Part of a small language model's weights.
Size: width 192, 2 heads of 64 (1 for keys and values), MLP 384 SwiGLU, vocabulary 8192, 6.6M parameters.
Each number is 128 + 32 x the weight over its row's rms, rounded and kept within 0 to 255. Layers, rows and columns count from 0. Numbers have three digits each. The size before them is the row's rms in percent of the matrix's.

# layer 11 MLP gate, 384x192, rms 0.131, rows 214-383, columns 0-63
092:127080146116143185079083089163124071150129117046144159113052088172128120178097111169184093113119064141198112147106122209180103127140146150160103135156121183145184163169120126136098099143184132
089:123155068131102101122135118165103139115136031153150089190084150154169192188097147143122082153080141090150068092131126103122120149026107187125173103134119205142151156096110121117105116102112091
108:134146134105185078079121130089138172147103108100103162043139144155113089092189136104118139119118117141159160195074094124208123123102175174107125073141158137106175128113139112103119123182094118
100:098164129094138165171120099092150187172140144142161075163123120143116109117119137123147069134170139136126133093136114084153127162137109191135137156129144143118141126064214135136093122119128092
103:100104156108144093099191157122132082103162064154096162119147137170125105122094154127123126096069169102153137130128151065102137194167112113103135142080141137120146144103136025125134148115052168
097:059127147158130106157185168107143115139107110102197132177088103153129091096108135068081155113143136125137105083153141131118123086153143178110161175174134160109140161122093182172105127127136146
100:117085133125199089130152141168104098124156109114119132129132091101133097096132154104136142137138064175156137085114177100147087115146125124132187067129153157187099189086141121116220099115096162
089:098165146134153140148134127138112119152123120052144182111127099135139135137094065154144177174171104135137146147115171092158177153153164122141159168138045147038184106104123084067108115086118164
093:186113174186108135063166099124154132130131185111195123096121159158132149135145112112143148107124140144081096173132192127105141178109102137106096088128138159105171083177057139120153104129096147
095:145120157148163155120096125128152187104196121155135114075107149159172111145129170148156197082070161123132171146116164112180106142094142124165140076169123078127184131137134128136150125117181146
101:099198075090117187033136106152127184147155116095110122140134094124075172087077093140121176120141150138091148141077074130108138129186119112165122131108138124110163125118199114127077146116142137
094:087165138120106148145118105141171170165180167128082090120123124162122080084166115142176170119165156124058104143133086070102170142184151076139148162181164130155153085094101140101087136160066111
101:145153099117156076118136136096130140145109150147111084105183088159131135134153134119166121071077177096069140141092108160103194118163160116155130133185105100163175105081125129145125140074126141
097:123082090100162175123099087130108169162160103076112132167126115148125117138116067045159126060143119106141117139113088075076157100080118187153100135080094137181099078130104091120151169169154129
119:076128089130119090131182126156135075187106126132178097063103177119134142128128144109162129153093169185149147182077118171125088128116160120146164160144117135110121099181205115114082150139137120
106:061110134110136096133125112070129154134144137104132121088161120173086183114201046126137132122069108131135118116196144109117164127109086114072067110094162096163191143129126103108110153138127095
101:127132101131147172106114158152091124138137105134141127155166124164161153130123099097126161057155140123130033106172133105098135087081102179115113093150119115092117109124145160179121112079098146
111:154084165188148115160188190130114101169118142157080148073093083091117116111171116156094173151094153158107060149099037115120111119070145151133156167120111131134103101137141080158134179133117063
098:107090135068104120057170178113152090182097159133091126153130134063094091172133132118083091123102110154148126121157142120139104143134124156158115147067128144142161158165171107151107112119121139
087:088087059138087147159149153137131100137106178151186135135169107136191170153164127105103107174071120115112098183160135151128186125138094138153102083132161120118150093105167101177070150111132198
100:129133103114115170109155086151130120144174121120155121099155132140136152130075115079118173182134100148120066095150067157035144152134126113061180141072119129140113123181104195118147100079122151
103:114087148100152164135143097075105099126102130173097088141134068153151105141102146106163125086133155136127160058104112103098195099110141129175102152152118121154130137158098111221105142136104087
096:118126110155157083162206143147120080112108142160240140139095147127147091056158167101111134174131218071118122091155173142128174124165136157098132117118102115107125104105119154184095157142160115
096:150163188120171120107147151149137068190085155141116117117125127065083167134117114103137171122156075083109220143125074107078148133111146147154149125164111074116104154053108136112158181116112155
108:130103131101139117125168184127102062151165135084143101171140117133110122095139140154083086050134171131136112149104119110152129138128079135181103155112111142154138081113166096111192186129049156
098:116121136086108120146116112083185115148131113135083119123167133136128084181071129144134140113102094146115139129118138108103197092122134126132180136105123101106165173137095133143132172107078184
100:118128189133106128109121069083108104190149097068145151099148166172090141134092084129117088117107078090146129141061170107145112155095102111121162102084144197096113176080051065164125117100113123
097:140130149151151098062120132138163069142133107097153073103148108145089125088203199083097105085116126193100169108062099120180107111163094123165147100158144111138126190110026104139097110116131110
100:147090172121141105100141107163124069108218093094134141113067112100143147135190099139157179115057116201244136160099134144158095119112097055106206131105107143093096169120097106098143120087174050
102:167175099127103115123156098104133155163116117128108076044125138152154111140140119104192167102111094120137096178151095097142109096144134139088152100148117146153091152098155131178091108100078135
093:104086115081159179157117084119110145148113118170090122176167147093141156066138143119189098121127159130120167146104114070106114139132117076166124120105136178039146136075172116129163143113107166
097:144093161163141152093119088076149146160142175169133146108143076147150123136147074160092101120085149154148189120178111100102099128132073121152169105123060104174055110113116101062125116156128089
105:116081127130096081144140156179119156130117151142110147093119131085141098105174157123146125166107121108127147119125206068167098109173036125109097108194180124087164153138084139087116203122136126
100:135103143117148143142136135105153131160169172147168101111125148107111053182110113079118105068086119131139136107159062109102126100076121078080113110123148119141114034122164101163154103193116188
100:149156142084121163129033110123184105154109103190130186089120147071107186140125135143167110120157110146123151112136059161061132159113092101108123160188091173133160129082173097127107126069134123
088:171154113145126146163145120103144139132097109095125139153134120089135112076161155163127116158137175055075117121152059091150157193169100114134056119064130128072110141156132106084140104153168152
105:097113140075156200129157138127104172164151157136133130158153118065119180160079122120160144086092120170166157116097182100098143151127092174111108148115143149068126137142107086113146132141118182
103:127096124079178135192101153140120089044096126088103129105091151115136154135145144125161137103150114056136100123138133114103176153143066159132137153085109041165106157047135088130079117110076117
102:110098107100077169135120083096151082166129152108130107114138175123099111223162117097098121141096201159100149142107137122136107169061165179135111128096101152158086082142114140161106064194091114
103:139167110080047109125138173099106152146169101146121106114183117143118160110147177109112186200125154158105127142175160078133082145104097153088122109172138057151166118125094163170089114177094100
105:078078140141114113164116176054134097100138136143120133140181104177139131113114088132158153146111154093115139130085093182125173163039080124074151111129147125130150142150176117125101213141104113
104:147120160110118066149123098141090139134131075131150156115166122105150129198101128125113172099143100155135070115082140134128144088110156202103182115056195128089115208154161172144155133086118132
104:109160112087182093137122138133104153176087111112123134140128210137183163111094051146193101112145099156177096140133086064171090151100113161075158182177172115125139142135095139099136109133127088
100:133096101086121134116132123139118087171126149169124062152118143131110135105173152168129142136117117105152112178136134151189106115246109119162168144130138115125121134118147124077137095124203164
097:180127131102195151125125159128128131163143179120142108085109143199088072153158148097135182123150136178116110122066164116036075117116130127183143192109135101109155138160121099121145181175117094
110:100124118129122104139118177121119147132182103100134152173181135147151121152152094076149113117146123127154157099125159146131095100120151125120096127131181130134170150163092133108095131176153125
104:087116123138116100096133144136177126098112127166135131124089158108145165168103118111126236196146081125156178118097089099103130146125091171101151139137154118109125105120140138119127126186110150
102:122066164124104100150119120209147142131108129110122155106102106105091138114147109164084159161155148133156139143100113150133132145065119070117082137157042152111140111151135139137086154134164079
099:140123072074121167156148092154090103156191088090136091148157096133105150128074162132108146072109102154176098075078104077128143158130117168118112174082135095143145143127127161197153154121089093
098:136115157152126159074154144136129167161101142124139150121124116100117095121098181151113213105181115120173077149117109116141105181083091223128111180122139168113090132133154162194073174191132055
097:136041123106138114167138112161140128124143113131138096108152121182182137144123144176181169121171091109098139107052092103108156151052103196131143127137159102156086110160128191137111085097212152
093:110166100040080115114131102116091120159133143106121114086062126123164087132103135180126116131136131103141109153133127109177171106176123086156217149154166138135122109174169078171168093141147129
090:094121126118140123165115149112181169106144134132088110131091087136152147117132135123171101080179153171157085118165130144149137147118173120121149136157209120142159107121102168159160139196172144
096:092169091106095092113096115178187107103137116138145117102137161174115105151143206171169086127073183113112081119136119135135051121115059091094078142109204082111146106091137180091086119168130120
100:140116106081157136087159177175160167138103102175085105166131159191107142169093104157143161128122177181134141114121081134128105151141157153154134087112186111172082157122145092110124134193122149
091:107143128123101111111145069146140173129103182126177105131121155176144092144150080115110136132060112100138170175138125091115141101137087162196061123111151191126115094141085084170102116139102125
098:109174087092099160086149106054149160178140170116103122151082147110092130138099103138112125110138115094130066167156109126094101167209080149097157154132099112202184133146090145089122201160125126
093:154131116114104146168124115134077098152159147097178107108164088140165143121192140132168123156049092141166153123116147107119116076148109189099118113171126130128087139139144128136144123113167090
099:189099113156114072097095181117145106166169154100143135140107071129145159124120137066114101128178126156124089163146116187146106149082089117094124170145093122094092064094150098089079135136147146
098:164119172067120096093098090147171168108140105120104083138105107161124148154105146181061159127162106113176115140128100180151159153096096158113122148145112126103097126184131132133084125147091158
099:111160178149130139098099153178140101175131133114095166061110146163153131144095120120102097122086054090178152150127103134147105172111060124077100139148101111147146141136122149106145168098069112
097:154103133119209160088129068134133170144118123150104142103119173086112128117090127173146123133149117078158122191095112093126126112106115113139151189073093117151113111126121096114135086142112167
104:181109077087155157079104095095102153128101167154176152170128134140147094154064140068094147162098116111084144148160106119159173193096093083141165158172168139125153189119081121095131139121193097
106:107130108161102100176103154117064135158084120121155104132129156162135215119100118119141167143148123082127146136142133151162091124127139178136154066090157158102153101180113146100137105138159119
096:110103122183086108136167119124128190132147089075099135044101124088074096118146109134163109122081155109110170192129124146121139071108118185127163124168159106125127148103124123136127123102142060
099:155115158145116118032120161155107121087068114177141114161111116150139154147136173149128155164162088103120148159164153120101134152187129148113154099157172121086073181105115113111121119094098130
100:167156131074129171133064121133118130133146152134171126086135153169124133137113090176179150174101142096103096160135077171087137052125102187166137079172097146153153160134092084171082176137107130
107:122101138119142176132150115140103097132155120114196097168108138061140156172213053174160091041156129124138103066114101113131098146136111178079112109098159175126140118157160156130070144146152119
095:099131205152140097122147116138102154124137123097133126112170124105187101172107129107164107193112169119140193146127158169090144090140124140143085054144116088159091086120148184102103080119114128
099:106083117088139116140140132095154108199144086098199129091199113122177119099167142125134127116103104153091111111115184101067101127063093148110157182131143114059154087116103175110117158151152155
104:147143157101182093088156103157101183142136116129076031095167159153155122094160158162188180151096128047164154130130129136129115135222128169111183124093131106112131163141135139148167124088098150
094:162130118134122089149093129109136130153178113142155129162120112177097093164101110162149061163105111075159164165112134096173176120071135174162134197102125103063146110102175128140128081090135154
108:121129114103177166127105130196176143171133128129096165123101102094097100134168151099111089088111074107251111107113086098063102180174125117114056173083166142157111087120136218131138102085132114
091:114111151136102159104148133145143101114112127119047142071174130158104087125140118083122154137149122071050110175167089113120132138092178146099106136106149108133201116105098141128145134176202107
097:109098129110126149103139153113178144092068057151171127108118122129114148165143135127135174086103137141167151127160079090112234160157130174153124112126097071116147137167064070107092125116150141
092:156063075087082103129164139152107128156149151075103132112118157140125121126127140119154111178186170191122206112087070133141174110132225192132217135156169139140130138141166073086100094167137129
103:098189095151132175146157094198087117203123113172157143134154123165133090071124075043187123113181182169131173170139161046191161150144108137144104104101120094123116115138142132143136140152074126
091:133091142162110089129146153103160114141080171164099095139158226116152139028197140162219096141116144169110079138152164135149105148132093168100126155131103110142164111084072123116163139145088079
100:133077097184173097141169076141147108075208143157105079079123111170168137161123121107161055156088072128112149168137081099110135164121115140116108134143193136143167122148161127119176158105059146
105:093106079155080119147119121138124151154086104109120180081077153112130126120183145103121097094094126165163145104129173178107118207134112114162096117167140192129114126055162082119156122127143127
101:174082138098078112126140077179137118140120065109173119123197130168152170167120116144134171171124119144116145155144055120023094149094102124097136119147091155115168128136120074138119143118130108
095:149099137139187179152121147160148126140179114115118129145175103112113145138137095098171132147106168108147153167142116122142164098145181105133198145092123143182168096059148166123083106144134000
107:159117095049161100112131082166169092126150102144128163079126069107126142115169160125120092157117103067092113147133051113158108164082111106128105150133163141073094102121128189132155082132108117
106:151145103147181115162109164142165127083167134163106128142150102103091112109134153099085174137113160095140117159100107092147123169113167105170145187057095095098141167070152108155149128079146093
099:114149137119098213108111114079124162179147111094121106100152149123140148111163154131143127116081134092128146126083075110137090168140121146134141187200133105135191122173032112107113163129106143
100:083131152069153144092135178126148161164121199110082142093141124128208123127077119208128134206116126127146173123161112152100097110111122134185088108142090212114120103136097091089122163138128135
092:124135126153132154119110090173136105190127154155131171140117096153121091134105119153145125103069113153173096087103130135078103102122165132108086174112091171129151090137135134204121103137149082
111:136099159152186066053128140172136107117114059124108147111132094140175129125167149127155114135121116135171087119176142134118140136085124148120150163143168144167166173108117128168093147178123161
096:158102149131149102145135157123114120096159130152115160080149102144120151127158128147150118114080129116146155175118054113104141190121094128143122139145112121152117139109089128132047118116067142
099:069149108118083116103182109124126156190149130145116104094132107150156169163164143106084129110114108088115111114148109108158114214141097122053126202136182113114132115068060109110117097145131159
104:149161088106143173118176139127114138125083162136137156091186081123112198129122112145138084088098118066140144135192129156143133050120090127155090099083161116083179109161119096152120097125167110
107:192117132091147084136102118102157142125169076127129140133154131150143147160077100090166164140176059090131155090159122116113112182089086107123136123145171134133102088121108103101173133090062123
097:113115130115137178061122158169108099170095101182123128074122074182139110125091140104139091100147141151157128087139102136114139150126148121148084105132143084113190068096072062133156164142157132
095:087118129130153124088210123144119115159137122149087124120127090126138086116117141140191135107148111157117172151099083135149111091104088235177102065155103116083112167108121093122145167074158114
097:143112101118118131119152131117096160182113123144119084072137114118136120128215113180095142163147085051125071127166105120110117151125143104140099131136135086149120152166162145137169102070154187
095:103170149210154138102108113098148093126126210069124145106162161103097127148152084135149105135110058146140143141062169155145129110074116232166128156165174171161091132117123127085123146053129082
104:182111113090111087106175134126165137066068100088111110099135175126143145132163129157076179152154099143148143178124094155143117144147103135162158075222151134144157134116109112221111098176062169
097:128167154090159163148094194169144082117149145099189134183122123130172148149131116152185136122054100082127162125174152125201138120169140104165185149131159158107138108146141134057115203119095119
095:147142192112123172097162214177154128139174111180144105109148194110125138127167182186098161164167076173160131166089168080112112089114090109136127086068184196131108107104137082111164109164134136
099:133164129120240140160149057121150175155100061078153144162087147134100135175151122083096143146102107132151142141145140132137083138115191150176124133182172097126182126149198128120134117112127180
103:106097086135105175114105130163084137098101134190077081149074145074117135133117142137094089148148138117150160140115155096117101177145102136072122188145226157091066166020149103073115096123100162
094:130104168175134087121105156161113170124133095130107112084113140095120193054064107099078180102111119155132132116108082037112077126099152165167131090141132098110128129100113211122169149120155149
103:094149155119076144080172140106140133126067115085101161103089134148088135081159131138147127080155138109121140160089134156096101145104036182082122141124112109164127057142149113123135056146122131
107:091150122125166158129141117130131110155175217143102152128056093085160136105105085093091107127176071112218151199115084139133112144146189144059130193158181156163130128106096110126142138098119190
102:054159144076126163138097131182113084168127102123135076145115110142121246152148101097207123111133152101145120138105195075172099114133110071172144116123104126138088144100164168146156177123118109
095:128173156059121114136148187161118143182154159158119106153120111125126046149135075113124112121164113053089139195119124078081133131089117132177146100143084144136127124095112196144084127100140079
095:146152118060094149133164112136157123120144100117080156146127127137072107151151087123111066076198080143138053183146105061090130169107109103077086174166183132098116111133148146150118111151163130
094:113087121127156120123144118093127096174157121049092097126105107086117139078166155177137167082087110178166149123072097148114126164118181122149143082095181122085128126103115070132152126061126110
095:093069093080143077152154124076162167199097079149118115098121138074172069131099146143123123106065155081129134139086142126113170132122140133113153121106082101114095115152075127134140120145126121
102:106098160079071137152183110146168122158135070083183152174122121151075144118145115192130099138111111160140119161205089080163095121089083159103143165098126101121130130117146127134140091123128135
095:093104151119150120128088120134131121093118144154125201109079165146174125118136127099097128222136139124154150127098106158129122082164139194111099176143186144076131160146164161169148095152120123
094:112119086102159123117125106163114102193145199125115092198083073139112126210112150122133121147135091114170137163141134067090107107113173083150176129119170105084132108110097160167124124120154120
101:122137145102109107105143091117152099112128132130103132109122170109064230114119084114179122130131081117174119190141121118163077120109161091084119162161169068129150134122207085145163126143128163
110:023179121134120119066130116136154090115122179065117070107142137152065092168119115123147149117145158162093086083154113127080187168136152173164119130131091110114100175115110139153110146130175134
098:113117155092159153134164105123103149157124130147178115091125118150164116115190105117128095155100176168097144137135137114083083172113086163087102135151100113100129201102153148166090062125085145
096:137170099119144127171091089155087167142089137187136144118203153129151144136154120036103147131146067145114094177138138148148083178136126157082132143107125113180151183180080154062157135182100125
098:121119099146129132141129066110147122117088156163066148149150142146185140050079088125163124120099174124119134099192157130153126117094085100150158130105139065124184126153133122153109079215134070
116:124076156048099175115154128083150114137150093146046144153130094114177141150154096110093133066136147083151100136140102176143129125116128137211131102084172113116152117140124097127122123202089117
097:045107133141151134148153075155128164165132127106112116104101086130133130102188144161156125151161143072070141123095111127157097144071134083164120101121128146117158162140112196130173105152162152
106:140120143126169166112168128104123128105134142164102060154189157154123148100086127082103189175120111120115153149109152110134113134053112150164164127130096136120073141186140132095139134127107183
100:134168118225110120108128152179105101103092128092178122171144112081103141128152197181147155147111146079121132059157110114125156150098114173125104161116143064157139103118158183130060157100139122
099:104173132134103114109121187091070103169133126141136139096188176158156155137087172170191114126093082113165181115106149079138137117146132143193111094097183094125177087091126128130119123146161116
103:152142104113123197095126168164141130142141121141102136133111064145118157113094132071093145125103166100117140111160105132088183173128121144107165130133100157185065132115170151139096147143105157
101:150125173107088126111176152184096087182123142150164130091175141092168103144193127137144079072136149120132120119067153135124093109146116151089068121130139150098118101116153152134069125074190137
109:151058124143151137113080105152142165151094125117176102107118149107138157203098114110179105134121114164083178097092143092125159146154153151156097127146124173128154067054136156092164130188095184
092:142169041152107098173141137137141117150120116105138129079162215147147144182069135125082068114153184189096158146109171150169139106131180102114174125128135142153136110143099102147153101130146121
104:119088113170173123076164129118123087103138148153159124103119057077130065147107148111155098209122203153158160212109101145154135148136144092127148195128100147126125085174122102142165116123097079
106:083160093146153141088128097106129110129161127096136131068168124148053122128105125061081160166177153110051125205142128105105141186113119168101161197128115137152136163174121144197160142123095120
098:128104158128075123134054124174183109185086095146120086205158151131109148121134131089147198124109086155113102128093102082140152164137114197127100107127100109119108158120071093103121094149135111
104:138096195127128169146131154084120135145109137143133116162151181159105183166195110076067085092112098093057134143130128104083164154164068080141115133125124140189149149142098111087108190119139128
100:176125163130105116142104185166101179121120142177135072106075175091160119131185128106145126110146079135198113171165130099069116154104162127083117112166173176120126168110100124067183136040184173
099:085113131169164129096118083123114150106151164062150117108064126099108098097160094164215150079124121110136137094146087139087090093114112141099116124106149138092167133112178117112065107103134175
109:130156110093161095150140068051090117136161142102113134103107184108139130087138114140138112156168151098162133180099125114197124103114108076082051141119119158207074123099209133126161138163173091
095:124137115171162177127112153105167106124078157086116137120137137150115162143104178125148108127130128171177120085124135070159106087156094172048160138144132141136181130161176123232124146130149090
110:110066104100138093084114131156108120097193161162120153096125173148109100167126127137165172169156158135127153179140150119126135161125157143117152086141091079145171112114160088148151165157143162
101:087152136098129158110153160162133142149098103132092156094118119111149121120228091088143130161119155123137150076155086117124126147168140144170150067094146163069089119140142143145173119141173138
099:141167100139075149116097138104115116120118123152141157090062138161126111125175145105139192174119088194200115167126153110131100170106122148071116122142154097112154170085140090161161154156132135
110:117133105120089147133139109097148144126167140120124162186089091101136142191122087163167198096139109153119170188147140134081141153110162122147118114133113086160148079156118138197160140144140131
103:094118113148073252126120166085120126178084094136130102079075136143109151163111184139117108106105096117128203163171124115163152135104078092125101120149169107169118134076153158171171092115101180
111:145154128043114135072096116127107164171146134135127140095131123136076136137082132134137147113133141121161097138145106107131153197135140067133113096112081117128141057156118140182130098101104147
111:141167045080188073100158140085149124162144173128207104120102081096127125131143092135147121126146096160153138174137164106088106135144127154083134112096146096133108132127153135085165190134174123
115:089114125139098154154161133091198133091139088139116143101166116143166146148116177054115180124062129137129158149097112120144079067096153125216149100098151100153072084123124092162135108200077099
104:142179155079135068125133150147163110194135178113167111106087141128141134139106116172151072154132088138146097139143117149110159137216101103124086140105185130104143134052112114131127121127142150
094:122074116062075067111146141145172093111145093088118120082099122140163106117132126041104159094083138098114164122081111156103144171115140106183094074132093125144123093081121148104135153089116095
097:144087134223102132104118127102092107134116106168177113144036159100106128148114149122126147173143179164135073099119115141144112134154124129095153132101137109099137144135081082139222120233177114
092:088110107134112121050080155146165156143160123197164127150151114113145127113181074106107109152093138190131111165138066148126061188143171142125162103094138103150152160092160140186091115112134172
099:158095175065149108113137160122126103167130075189141105117148146094093093096122214173173125081115131105100129104095120092125123138125120099132065135155170147109088146113118085153115116142169107
087:187118036143126184161167106102125138126087178087103108120149094140091123124016125124151191160149131118119101112174109123156127159093149084146132115149090041171135128138115116151115135120104131
095:060125095193151092161105143102135079110113158166112151115134164128141155184091212109137183128121165113137178150000098104093122076136115149141154094132198066169149110105128156176119161105203126
101:090118093125134092028212115149092089124156088149142127125156141200140093089140164082166162113118160071140114099127102081157111119171154090077112127144142132175151207150095115139106102100135103
095:120142136086156146068158103073129089181056181110193121139133079121085159108112170124177107111177134102108064086166092101068088136115128140126108134064112120123088129108057115092108160115112152
103:170124103062151149093117166199113107145179134123139155117159129111138129072170133104124117136099107117153128138099102189061148057136152128164132124212145184116122090154079128185133146171097165
109:140171075100114141087102098136084143160118135130121115160125076103149079131177098134119163075092125195141126071129105163126177168113083053144110138101181111109072125115138125111095179107093136
104:152129113104142128116154135210103092143112155143108048183102161162093117146170150134206167101129152130132088054174129170110131135142110085148074144152124152205083074131091132097131164119044128
090:187157122157125114097102086157119118091166090121170122171169109150145091067105119078102159157116128123111128137089148116123084066115135114144138098125156112055124142149170094101174122133184086
098:161147174140067107170124198112150139071142128150096154088113079196153096172132077172140178098191049114157141157148135126106166138156087110164101158113123127145145128110155139147049131068162066
103:117083140120112135137123132095150109148123111153081120113136116162144111082125143080120136133203147202132163103098055153109124115145053157115133134118083136095193099134165112099097119164159124
098:067141093140127130138147090132175137109068086133143140161198139149041160124130120104113115118187117105117118179123096073144151134176134127157097137179140146117061175094155151138129151101151095
096:122108148060150106147093101162147108126085087151173142124091176098152119139110167127131069141172157116105129137110116104090155130085157191089207137153202081117123152106148130161120079126158095
092:082100060134119122136147127093098120103135152087130127186120055203136153109125118112127169143161118121106137170144121127105093169092107162059136111105095166083126154100136143175148151164115120
103:118153102070100173166100143141139108129100109111155101151140140153142139199123122136149157156114135111124132090076104101106140098059104106118182134118097115129074091007152153114079130190142177
104:144098113096068125108145174119135133097045175139147122140127137146136152150153090120137141101093103138178169134171132134145153162092147125117191059161113126126200140120083076139093115126022131
098:086195169161109127141120111093216085108137087084076145090103137181160171103136120180155089105103102111131158115099150105088112098129095160140103138141116126142142117117088135097150142107121106
098:189082171079121085142123156058107108173190167104162160138130101116126208182157092097129141162116042126059116166151107122085123090109121133160118137171113091082131156078163142077124120155105110
097:153114184094120152160112148089188137173150168114169176101162132177185077130104160097179166129131057078154138114096180084139074066131086154087064127100159151122102163097090174132096095154162150
104:139156175104163103105171142137151139132136150149155135124176128151088157154134135119155147117135108152135164133154177077181090115118111104168108139122095090133129173097051138116101110083158117
103:185087152108184106098143165135138163156119152077166102118105099176112123183136108119115095136126108132095150174206093149138165136181059135150152133186114126141162094129130043156106143158111140
100:142111115109150089124102045177192126173147124107092127140117174119125142115178090125136139136100127101090078125091168168070068203109120091141119166084126156160103105180132124160164104066142067
097:153151073133101098131102115178141132097137044128162129094138079176096097064117084122150137113073128211142157162144166140124216122078202194115103110120107138117080120112202099121117092154120153
100:142121170138137102165116125136153139140114122109142137131165182121178198151158138113136098157130075120091063154084097086134138123151152144153129089116092102151115136128172170105075137151141061